From a checkpoint of a small transformer trained on Wikipedia: untied embeddings, normalized queries and keys.
Each number is 128 + 24 x the weight over the matrix's rms, rounded and kept within 0 to 255. Layers, rows and columns count from 0.

# layer 9 MLP up, 640x160, rms 0.0966, rows 619-639, columns 0-79
[[127 174 115 115 144  82 164 173 137 123  93 160 104 114 151  89 126 117 120 175  99 160 170 131 137 144 194 121 149 140 129  99 101 157  92 143 114 126 152 103 110 150 163 135 150 139  95 135 140 118 142 113 143 137 113 109 167 107 119 149 135 124 138  86 153  95 140 134 122 138 125  98 101 131 125 140 110 120 158 107]
 [135 107 126 176 135 142 134 109 161 106 145 104 145 122 105 143 141  74  95 117 112 113 112  84 150 118 147 121 156 172 130 151 148 166 105 157  98 124 138 129 129  91 121 123  95 126 120 109 133  92 133 142 122 108  91 131 124 132 109 136 126 142  98 125 126 135  84 143 155 139  98 144 101 146 132 128 154 103 154 112]
 [ 80 144 161 106 122 123 130 134 148 101 152 123 168 114 108  89  84 124 102 158 106 142 174 146 108  80 124  96 103 104 144 136 117 182 131 152 169 152 115 130 112 110 128 119 136 141 148 104  73 118 149 157 149 150 104 172 161 131 164 110 148 154 105 135 119 140 136 123 132 120 108 118 116 100  91 120 102 104 144 165]
 [132 194 108 124 134 139 166 104  99 108 132 123 128 105  97 105 117 137  94 105 123 147 115 174  87 120 133 123 126 141 132 177 101 110  92 113 156 136  84 123 150 122 140 110 138 113 145 118 129 115 123 101 153 146  99 117 160 150 143 148 159 104 147 154 181  99 132 114 153 148  76 127  85 143 142 157 143 154 109 148]
 [117 145 143 122 145 113 118 101 126 140 139 142 100 136 154 147  93 125 133 144 127 148 109 149 107 129 116 113  85 127 150 135 149 131 102 109 160 106 149 144 103 142 127 101  94 163  96 129 159 130 145 149 118 100 165 139 155 109 153 130  76 140 144 114 122 151 182 134 123 145 143 170 125 120 141 111 156 146 120 117]
 [ 97 127 106 109 118 158 141 126  95 147 169 107 117 116 156 137 114 129 143 143 138 141 117 126 138 149 117 124 156  93 142 116 116  93 154 108 152 128  88 154 124 119 100 138 140 115 162 120 165  75  99 148 132  98 120 105 141 134 115 140 127 124 127 135 142 135  93 141 123 150 126 150  87 172 136 128 133 163 116 131]
 [122 183 164 108 102  94 141 104 108 147 142  97 127 110 110  80 124 100 138 120 158  77 149 119 134 129 174 132 155 100 111 143 115 118 116 123 113  74  93 111 134 160 149 126 136 137 118  84 134 119 103  88  80 131 128 136 143 162 127 153 133 160 122 151 143 107  80 170 109 160 122 117  97 146 109 120 158 136 120 113]
 [151 156  90 139 162 136 140  71 137 190 134 116 137 140 155 177 158 174 107 147 134 140  94 112 101 134 126 121  63 114 126 119 147 108 141 108 210 126 148 154 175 142 112 166 130 102  80 134 120 134 158 135 155 181 127 110 170 133 110 146 121 119  94 128 150  82 164 111 126 135 122  92 144 136 111 139 140 138 150  95]
 [ 97 117 100 117 144 119  97 112 153 102 193 120 133  86 124 131 108 134 157  94  98 154 101 126 165 100  89 104 157 130 146 100 114 114 111 105 124 129 133 128  97 134 165 114 130 124 155 106 179 113 127 142 139 111 141  90 161  63 156 142 105 147 100 132 110 157 142 122 146 196 159 114 120  92 159 114 115 121 152 146]
 [148 112 133 120  87 153 128 142 112 130 130 144 134 101 111 125 155 143 134 139 167  80 121  97 116 137 132 134 159 125 101  85 127 136 138 130  86 120 120  79 115 107 165 138 116  78 123 116 141 159  94 158 160  69 121 118  98  88 168 115 143 145  78 117 119 142  80 139 121 180 125 174 134 116 128 142 144 136 147 103]
 [ 98  85 104 149 149 169 151 123 154 132 118  56 119 133 125 146 111 154 111 123 125 116 148  99 128 136 141 141 124 128 148 128 158 133 106 135 146 175 128  89  64 154 102 134  81 113  87  80 113 155 142 152 116 143  79 186 104 124 128 148 121 123 115  96 114  99 116 110 145 120 136 122 104 116 157 153 163  78 140 115]
 [113 129 167 113  97 127 103 122 149 115 125 140 116 138 109 130 143 132  76 142 129 123 175 120 145 128 150  88 124  78 145 119 121 144 140 139 103 117 134 145 140 137  99 157 129 108 109 139 103 195 111 143 128 140 121 121 135  77 126 134 122 144 144 150  80 135 110 134 149 135  91 154 139  99 125 127 133 152 172 118]
 [133 112 142 118 117 134 146 129 131 133 160  88 134  99 151  95 111 167 201 199 166 145  67 135 143 169 143 130 143 146 105 112 105 132  95 164 131 117 109 144 134  93  77 188 112 145 105  71 123 102 157 123 125 152 131 149 121 150 116 136 148 162 158 154 146 102 113 123 162 107  91 110  98 106 154 122 105 105 157 129]
 [148 114 131 140 158 134 152 139 139 130 147 119 145 106 148 156 160 115 106 118 131 109 105 151 126 117 119 132 169  84 142 180 125 134 181 104 120 167 121 116 153 145 144 107 110  95  86 131  49 132 148 121 145 138 108 148 102 175 135 109 143 123 141 101 169 131 160 110 108 105 136 110 147 156 131 129 111 133 132 143]
 [109 144 141 124 148 177 154 126 167 152  89 127 141 117 121 144 155 153 109 129 148  85 139 139 170 102 140  79  97 152 167 125  83 127 142 117 168 174 140 110 126 119 128 125 135 175 120 166 114 173 122 140 180 110 100 103 140 116 145  91 136 164 120 168 100  99 109 134 125 120 112 148  96 132 155 108  71 121 136 129]
 [101 108 118 101  95 170 166  83  97 140 122 141 153 118  91 129  90 145 174 165 129 142 153 162 108 117 131 143 145 134 117 107 103  90 114 102 109 149 154 112 138 126 125 157 133 151  81 129 165 103 153 145 147 105 153  89 140 114  99 137 139 152 144 135 139 140 141  73 146 113 100  92 151 154 165 119 169 134 166 120]
 [137 201 142 102 124 109 137  84 168 105 154 140 146 128  77 186 174  54 161 131 116 117 119 115 141 142 103 128 131  98 162 164 138 148 113 136 132 139 141 135 126 164 145 149 115 144 152 132 143 119 111 160 131 145  85 135 132 100 152 115  69 111 119 133 152 118 116 110  96 130 152 100 165 137 108 109 119 143 115 156]
 [164 140 116 156 145  96 114 132 192 143 109 106 111  96 152 118 129  98 102 202  74 126 170 119 126 114 119 102 135 107 152 139 131  81 132 114 148 158 129 117 127 150 157 117 121 117 101 107 143 116 152 109 138 149 157 122 121 134 164 132 176 106  99 152 114 151 106 144 142  96  95 128  99 139 117 161 132 123 136 165]
 [116 111 143 142 118 101 155 103 114 128 143 127 119 101 139 151 136 100 141 162 113 102 111 150 111 129 122  88 143 123 111 121 143 190  97 130 178 152 150 144 168 122 132 170  95 150  91 132  94  76 107 112  76 129 126  85  99 139 132 155 154 132 150 112 126 137 103 141 136 135 123 161 125  97 160 136 131 149 138 142]
 [163 122 129 109  95 108 131 116 127 114 123 125 106  67 129  98 111 125 135 168 127 117 145 147 133 145 103 108 157 122 138 168  80 103 164  96 163 101 140 100 129 127 116 122 135 166 130 110 114 129 162  97 146 188 110 128 130  92 108 161 158 105 118 162 153 151 112 132 113 166  89 128 128  95 155  92 144 159 123 119]
 [153 123 108 112 100 153  98 141 100 113 148 132 132 161 103 144 106 140 132 156 132 126 146 130  85 134 119 127 108 134 131 161 118 149 116 152 137 127 109 135 119 162 139 124 120 114 137  71 102 113 162 138 131 134  94  94 153 116 139 125  90 112 144 130 141 142  91 124 168 132 152 131 146 112 155 170 139 109 106 125]]
# layer 9 MLP down (transposed), 640x160, rms 0.0911, rows 619-639, columns 0-79
[[121 133 114 112 136  81 144 129 152 167  94  91 129 131 172 143 123 137  87 157 147 126  77 108 148 156  99 162 149 161 141 172 138 116  94 140 115 149 133 109 124 138 163 128 130 144 113 105 127 137 116 124 168 159 132 161 139 103 153 126 136 111 153 135 150  90 107  93  92  95 110 142 156 146 143 130 165 136 124 158]
 [137 133 138  67 126 136 126 104 126 125 142 102 137 131 145 121 151 106 105 143 106 146 130 125 126 128 117 113 136 105 135 163 155 152 140 113 170 120 125 156 167  99 139 189  64 125 123 104 114 186 116 122 144 146 100 149 101 131 136  93 123 123 122 113 169 138  93 180 126 116  96 146 118 113 153 115 136  78 119 103]
 [117 120  66 131 153 137 164 144 166 134 112 129  58 139 128 113 123 141 129 152 111 108 109  91 127  76 150 167  71 142 127 128  92 174  96 106 157  97 124 104 147 125 134 131 137 121 122 129  88 123 144 139 157 121 116 150 145 111 149 126 163 140 145 173 113 125 144 232 149 130 134 162 110 145  98  90 137 109 105 120]
 [141 165 107 180 118 106 115 142 128 112  81 108 180 119 143 111 120 146 145 132 137 120  99 107 210 122 167 119 151 147 119 144 103 174 153  90 125 125  77 120 144 118 121 155 103 158 173 113  96 163 121 133 122 124  93 107  91 148 137 136 148 145 152 108 155 125 155 137 145 162 107 142 122 114  65  92 113 117 129 148]
 [126 131  90 115 111 120 149  89 144 146 112 109 115  92 115 129 117  92 136 125 173 113 146 128 149 225 158 108 148 163 101 140 144 121 148  90 108 115 123 142 140 127 157 137  83  92 126 132 103 165 173 125  91 115 104 128 142  88 105 105 143 151  82 106 156 167 124 119 126 128 157 121 134 147 132 168 128  99 100 135]
 [154 119 133 117 133 173 122 100  95 142 155 109 137 112 117  81 168 109 142 113 122 130 121 112 206 119  96  82  95 141 108  84 134 118 152  91 131 116 111 145 109 142 115 125 124 135 122 131  90 157 144 134 123 156 108 101  96 141 167 153 149 135  69 130 120 135 114  97 119 159 121 117 141 139 117  92 135  97 138 129]
 [ 88 129 145 141  82 129 115 144 137  94 113 109 139 145 103 107 157 131 144 153 128  89 141 131  16 174 119 154 130 102 102  88 210 138  98 147  76 122 140 103 113 153 129 145 147 119 112 133 128 114 115 160 105 129 170 117 159  82 113 116 105 148 121 138 163 140 153  63 123 122 132  97 104 123 129 103 133 153 138 124]
 [137 118 126 128 143 146 137  75 138 159 118 145 117 102 122 136 120 152 107 123 112 157 146 109  98 139  99 129 157  87 121 121 115 122 128 145 118 133 184  91  75  95 116 155 128 107 138 121 146 167 116 120 137 170 125 122 164 152 110 136 101  93 173 121 104  85 114 130 114 141 129 145 115 104 149 120 125 114 116 104]
 [138 136 122 142 164 127 158 108 129 113 118 148  76 204 107 128 131 125 123 171 117 129 171 134  77 160 120 166 147 158 124 117 123 144  96 120 154 129 117 141 125 112  72  81 163 156 128 104 120 107 123 117 137 139 145 188 176 131 127 130 114 107 124 121 106 171 165  95  86 148 117  98 137 124 107 161 148 136 175  82]
 [150 106 135 132  98 104 115 105 142 156 115 125 104 111 148 122 131  96 128 107  99 116 151 138 168 101 127 141 136 139 129 118 118 121 175 128 125  71 155 108 134 110 123 125 111 150 159 142  70 132 116 124 140 157  93 107 170 123 109 143  90 128 168 126 123 104 138 105  87 146 122 116 113  76 158 102 155 129 143  94]
 [141 139 114 136 152 110 138 147 121  96 138 190 156  94 126 109 129 122 144 117  78 123 128 152 143 133 163 102  81 122 125 118  96 158 184 149 137 123  85 109 173  97 146 103 108  80 125 115 173 142 147 156 116 156 147 130 125 121 152 121 150 107 173 117 132 116 127 127 113 137 127  93  98 146 176 132 139 146 140 177]
 [101 118  99 137 160  74 101 126 113 112 119 129 131  89 104  96 108 120  85 176 110 153  93 134 153  90 121 123 132  84 131 121  59 126 148 133 121 135 100  96 124 108 101 120  99 107 107 116 123 147 138 147 117 138 108 136  92 135 121 121 105  97 136 124 129 122 117 123 156 138 154 147 139 115 101 147 118 174 128 133]
 [145 114 101 127 147 103 131 123 122 115 157 146 130 108 114 165 100 156  93 152 129 153 114 124 146 132 128 140  97 118  85 139  83 162 161 127 145 186 113 123 118 159  80 106 131 160 119 128 127 126 129 114 177 102 157 105  98  96 166 148 137 171 170 130 108 104 146 196 148 123 129 153 127 164 151  95 111 114 100 154]
 [129 133 156 152 100 128  76 130 125 133 138 130 120 109  95 165 121 140 111 123 133 125 155 149 174  93 113 156 120 135 104 157 141  93 131 133 153 159 152 151 135 144 132 129 116 125 123  98 112  87 161 110 102 112 145  96 123 127 118 141 106 126 146 125 147  87 110 104 143 156 188 144 130 157 104  92 125 130  81 147]
 [133 126 110 136 100 162 153 145 146 113 127 120 117 122 118 147 132 123 141 146 101 121 162 112  58 150 132 149 129 116 124 160 134 152  93 124 104 118 119 112 111 121 138 151 126 138 116 159 146 148 119 106 167 145 171 146 108  83 172 152 130 124 122 138 140 150 134 249 125 120 120 121 103 110 103 130 134 130 167  91]
 [150  90 152 118 112 131 152 155 150 179 149 144 142 100 147 117 131 168 144 168 100 118 146 128  93 147 152 151  88 182 110 105 166 151 131 161 147 164  89 121 122 135 103 138  96 140 160 132 122 135 131  99 102 121  93 155 117  66 118  86 110 115 100 107 130 125 146  79  89 149 112 148 146 151 128  98 129 119 152 119]
 [132 118 136 142 145  85 113 137 150 117 153 128 119 148 135  79 128  95 122 115 137  96 107 123 129 107 143 156 128 152 138 114 193 134 187 168 132 124 143 140 132 104  94 142 144 102 130 107 109 157  98 104 128 150 126 165 117  81 156 118 102 115  92 135 120 128 135  74 150 149 109 117 103 132 135 126 158 130 140 132]
 [140 133 116 108 174 162 138 112 147 172 114 163 125 168 117 104 115 134 108  91  89 146 130 104 159  93 150 111 110 147 132 134 126  79  96 117 148 123 186 129 135 124 140 133 146 159 142 102  84 149 100 159 135 120 110 121 115 181 112 121 138 136 105 152 131 155 106 169 114 130 127 100 123 127 117 147 136  87 110  98]
 [128 125 172 108 123 143 159 119 120  97 107 158 127 147  59 125  59 157 143 148 115  83 124 110 159 130 169 117 163  98 132 118  93 145 147 159 139 126 138 122 154 136 124 131 131 102 111 147 109 108 129 141 124 156 143 138 130  93 176 124 146 102 146 127 130  99  99 129 128 103  74 130 143 130 149 123 165 101 142 121]
 [119 138 126 129 126 164 147 147 134 144 164 131 162 156 124 153 132 136 139 130 116 147 134 144  33 135 138 134 115 131 116  92 158 118 117 145  81 161 107 124 116 120 122 122 119 124 111 126 146 128 128 155 101 119 158 138 122 145 171  98 118 134 156  98  92 128 134 212 142 114 137 121 127 154 116 142 173 117 158 128]
 [138 145 139 145 173 133 112 143 120 112 155 123 123 181 137 135 145 149 158 136  94 137 106 158  92 130 133 108 112 120 119 116  98 156 143 138 134 110 162 124 109 110 130  89 161 125 148 106 140 137 142 103 130 112 170 159  86 139 106 144 169 130  62 102 104 130 162 125 143 134 100 155 164 169 108 128  94 104 162 158]]
# layer 9 MLP gate, 640x160, rms 0.102, rows 620-639, columns 0-79
[[132  93 186 114 127 132 138 157 136 129  83  89 138  89 100 146 132 130 105 174 135 166 119 127 168 101 121 134 111 150 100  87 136  88 122 190 123 158 150 148 134 110 191 115  88 130 144 142 129 123 167  87 142 140 148  85  92 129 110 149  99 103 100  81 133 148 130 138 110 120 145 104 101 167 133 150  99 138 164  85]
 [137 120 158 149  78 139 106 145 138 159 137 130 124 152 142 107 128 133  91 115 116 134 159 105 160 116 106  89  95  97 170  85 142 151 115 148 137 137  92 159 137 132 103 139 136 169 139 123  85 155 113 134 161 134 109 142 145  85  86 105  94  73 123 160 137 113 128  99 156  85 124 103 165 122 124 105 160 121 102 111]
 [132 132 113 124 150 152 136 116 121  96 138 164 104  84 117 133 127 128 139 130 131 122 115 181 127  92  91 175 113 112 142 115 142 146 106 134 128 115  97 132 154 188 103 144 157 119  85 143 138 162 130  90 123 117 126 147 118 119 105 111 168 100 145 137 123 150 129 104 127 132 140 135 148 142 145 133 135 155 137 125]
 [117 107 133 129 135 129 108 144 138 111 102 174 149 112 123  92  95 109 139 136 104 119 161 128 137 153 144 130 151 187 140 151 120 138 142 113 117  96  94 152 133 169 144 167 196  99 178 105 142 134  94 146  89 152 137  95 121 169 151 116 135 104 133 177 120 123 142 133 149 166 143 148 140 142 127 136 110 114 122 113]
 [108 106 121 124 138 149 135 119 135 153 115  87 131 120 147 141 154 140 109 115 119 137 179 112 173  74 112 112 179 148 108 130 140 151 129 121 116 148  97 150 103 119 140 136 125 141 139 130 158 101 118 156 150 129 110 152  71  96 123 124 126 172  87  97 148 138 122 130 108  96 108 123 198 105 163 152 127 131 142 114]
 [113  92 111 138 150 125 111  90 162  92 155 139 136 143 135 113 128 158 154 107 119 143  99 122  94 113 160 131 145 123  81 143 129 140 128 142 117 141 100 131 116 108 115 171 158 142 115 111 173  79 132 115 108  89 126 100 138 130  90 151 101 138 171 123 145 150 129 129 110 133 141 106 165 184 102 130 135 131 124 170]
 [135 200 113 121 132 125 100  99 152 132 136 115 137 160 145 139 156 140 183 161 130 111 117 131 142 182 145 111 165 120 166 101 134 122 119  77 136  75 170 115 108  97 129 108 154 121 106 124 154 122 126 132 149 120 179 161 150 135 165 146 106 127  84 145 144 114 132 112  93 118 198 137 155 112 133 122 153 137 103 102]
 [140 123 163  99 107 135 138  91 179 131 147 143 116 134 111 123 101 112 113 137 142 144 104 148 146 150 140 134 134 160 117 121 146 104 126 120 121 121 121 125 155 162  95 113 145 131 147 152 125 100 154  91 118 159 157 111  89 153  87 148 124 118 134 143 141 139 135 124 154 134  93 164  94 106  89 145 123 145  95 119]
 [133  86  97 137 151 136 179 131 123 109 114 140 133 195  96 142 107 134 148 132 125 151 156 121 155 145 125  87 111 122 123 135 145 128 140 128  88 149 150 117 105 168 116  91 169 139 124 131 126 131 129 115 149 130 156  77 127 130 140 132 129 156 123 122 116 105  89 144 122  90 114 116 110 139 150 117 126 129 109 193]
 [ 91 120 109 153 115 111  69 107 131 110 131 111 124 129 153 144 111 110 172 146 175 127 156 160 157 125 137  96 126 122 106 143 128 119 106 133 125 124 112  94 111 161 127  71 183 157 146 112 103 166 120 119 131 109 104 155 141 132  96 165 113  97 148 179 159 131 132  82 124  97 118 170 104 118 127  75 126 125 144  94]
 [132 139 122 130  91 113 110 101 104 154 107 150 125  97 110  77 145  97 131 148 126 141 122 142 152 130 112 116 125 111 100 114 142 116 144 117 146 145 117 145 114 123 132 137 107 176  72 145 139 124 147 156 133  74 157 145 144 137  90  89 138 101 147  91 138 129  97 119 151 120  83 137 146 147 156 142 185 142  83 113]
 [127 133 130  90 140 116 104 116 129 137 184 154  99 123 121 148 153 152 113 127  97  78 139 114 148 123 152 143 119 144 126  70 120 179  81 160 124 120 115 161 118 110 115 159 140 120 114 127 145 196 127 108 133 110 154 163  93 147  92 127 151 109 139 151 149 112 105 147 155 107 141 152 117 106 151 152 110 118 110 143]
 [147 126 141 129 109 131 103  92 109 117 146 129 147 123 128 109 121 165 100 121 152 147 120 145  97 137 124 113  97 134 156  95 139 176 146 126 116 115 119 149 102 129 162 141 119 111 141 110 128 149 107  62 135 129 150 101 109 126 176 118 111 122 121 149  99 121 120 145 104 139 137 146 103 152 148 120 134 163 118 141]
 [167 143 166 143 134 104 129 109 142 169  77 133 152 125 114 126 142 177 155 144 124 116  94 124 118  66 127  77  91 141 171  88 120 110 127  98 146  88 126  84 156 114 158 127 154 103 103 125 136 121 127 123 136 125  88 124 124 123 121 118  98 124 146  91 128 127 111 116 107  77 138 143 119 144 130 138 132 128 135 188]
 [130 112 147 164 147 112 128 208 188 143 142  98 137 166 112  88 118 112 144 150 178 127 116 133 149 129 124 140 118 132 161 117 111  97 118 132 110 110 133 138  73 142 154 113 148 147 101 124 122 121 136  99 151 150  85 115 131 111 110  93 109 113 101 120 148  90 125 132 113  69 152 168 198 126  98 147 135 116 164  95]
 [159 137 120 121 106 134 143 134 109 147  88 121 135 140  89  99 110  99 116  52 106  86 133 152 141 101 166 170  92 124 147 114 142  72 154  88 135 124 156 135 117 189 172 155 165 124 144  89 139 142 143 147 105  85  86 160 144 119 155 139 120 157 162 149 155 130 116 126 126 121 143 160 172 145 173 118 132 108 100 134]
 [125 116 121 133 115 157 111 150 161 113 139 159 138 111 156 111 133 127 137 139 140 139 104 117 132  96 102 147 145 128 155  97 118 150 141 144 121  90 168 164 124  98 140 140 175 110 144  98 134 143 145  61 149 143  95 149 105  99 110 108 128 158 113 148 118 133 121 142  66 142 163 122 132  97 110 104 130 163  90 153]
 [ 98 163 113 101 148  95 109 152 112 114 144 111 142 126 163 140 125 115 115 134 156 130 127 126 147 126 123 129  90 141 126  51 146 135 125 123 112 153 101 127 139 124 142 120 116 137 105 185 116 133 129 157 101 144 149 105  91 138  73 136 109 128 117 130  80  70  93 104 125 157 140 135 131 124 128 114 138 108 109 107]
 [131 122  99 133 127  59 114 118  99 147 133 129  70 108 104 139 129 127 121 134 130 110 111 119 137 123 109  83 117 102 151 163 100 138 178 101 131  91 147 111 148 151 144 127 146 164 122 120 108 117 124 105 140 161  95 105 120  87 127 123 121 127  85 150 164 138 107 146 151 121 160 108 103 109 131 139 114 160 118 122]
 [ 98 100 135 135 115  76  97  86 184 133 117 186 111 148 109 143 130 159 144  90 120 117 140  81 137 118 130 121 132 152 116 134 144 122 124 140 115 101 180 131 116  84  84 144 123 145  94  93 130 139 157 112 112 125  91 108 139 116 119  91 117 108 123 148 149 173 130 123 167 143 137 111 184 157 140 152  92 127 132 134]]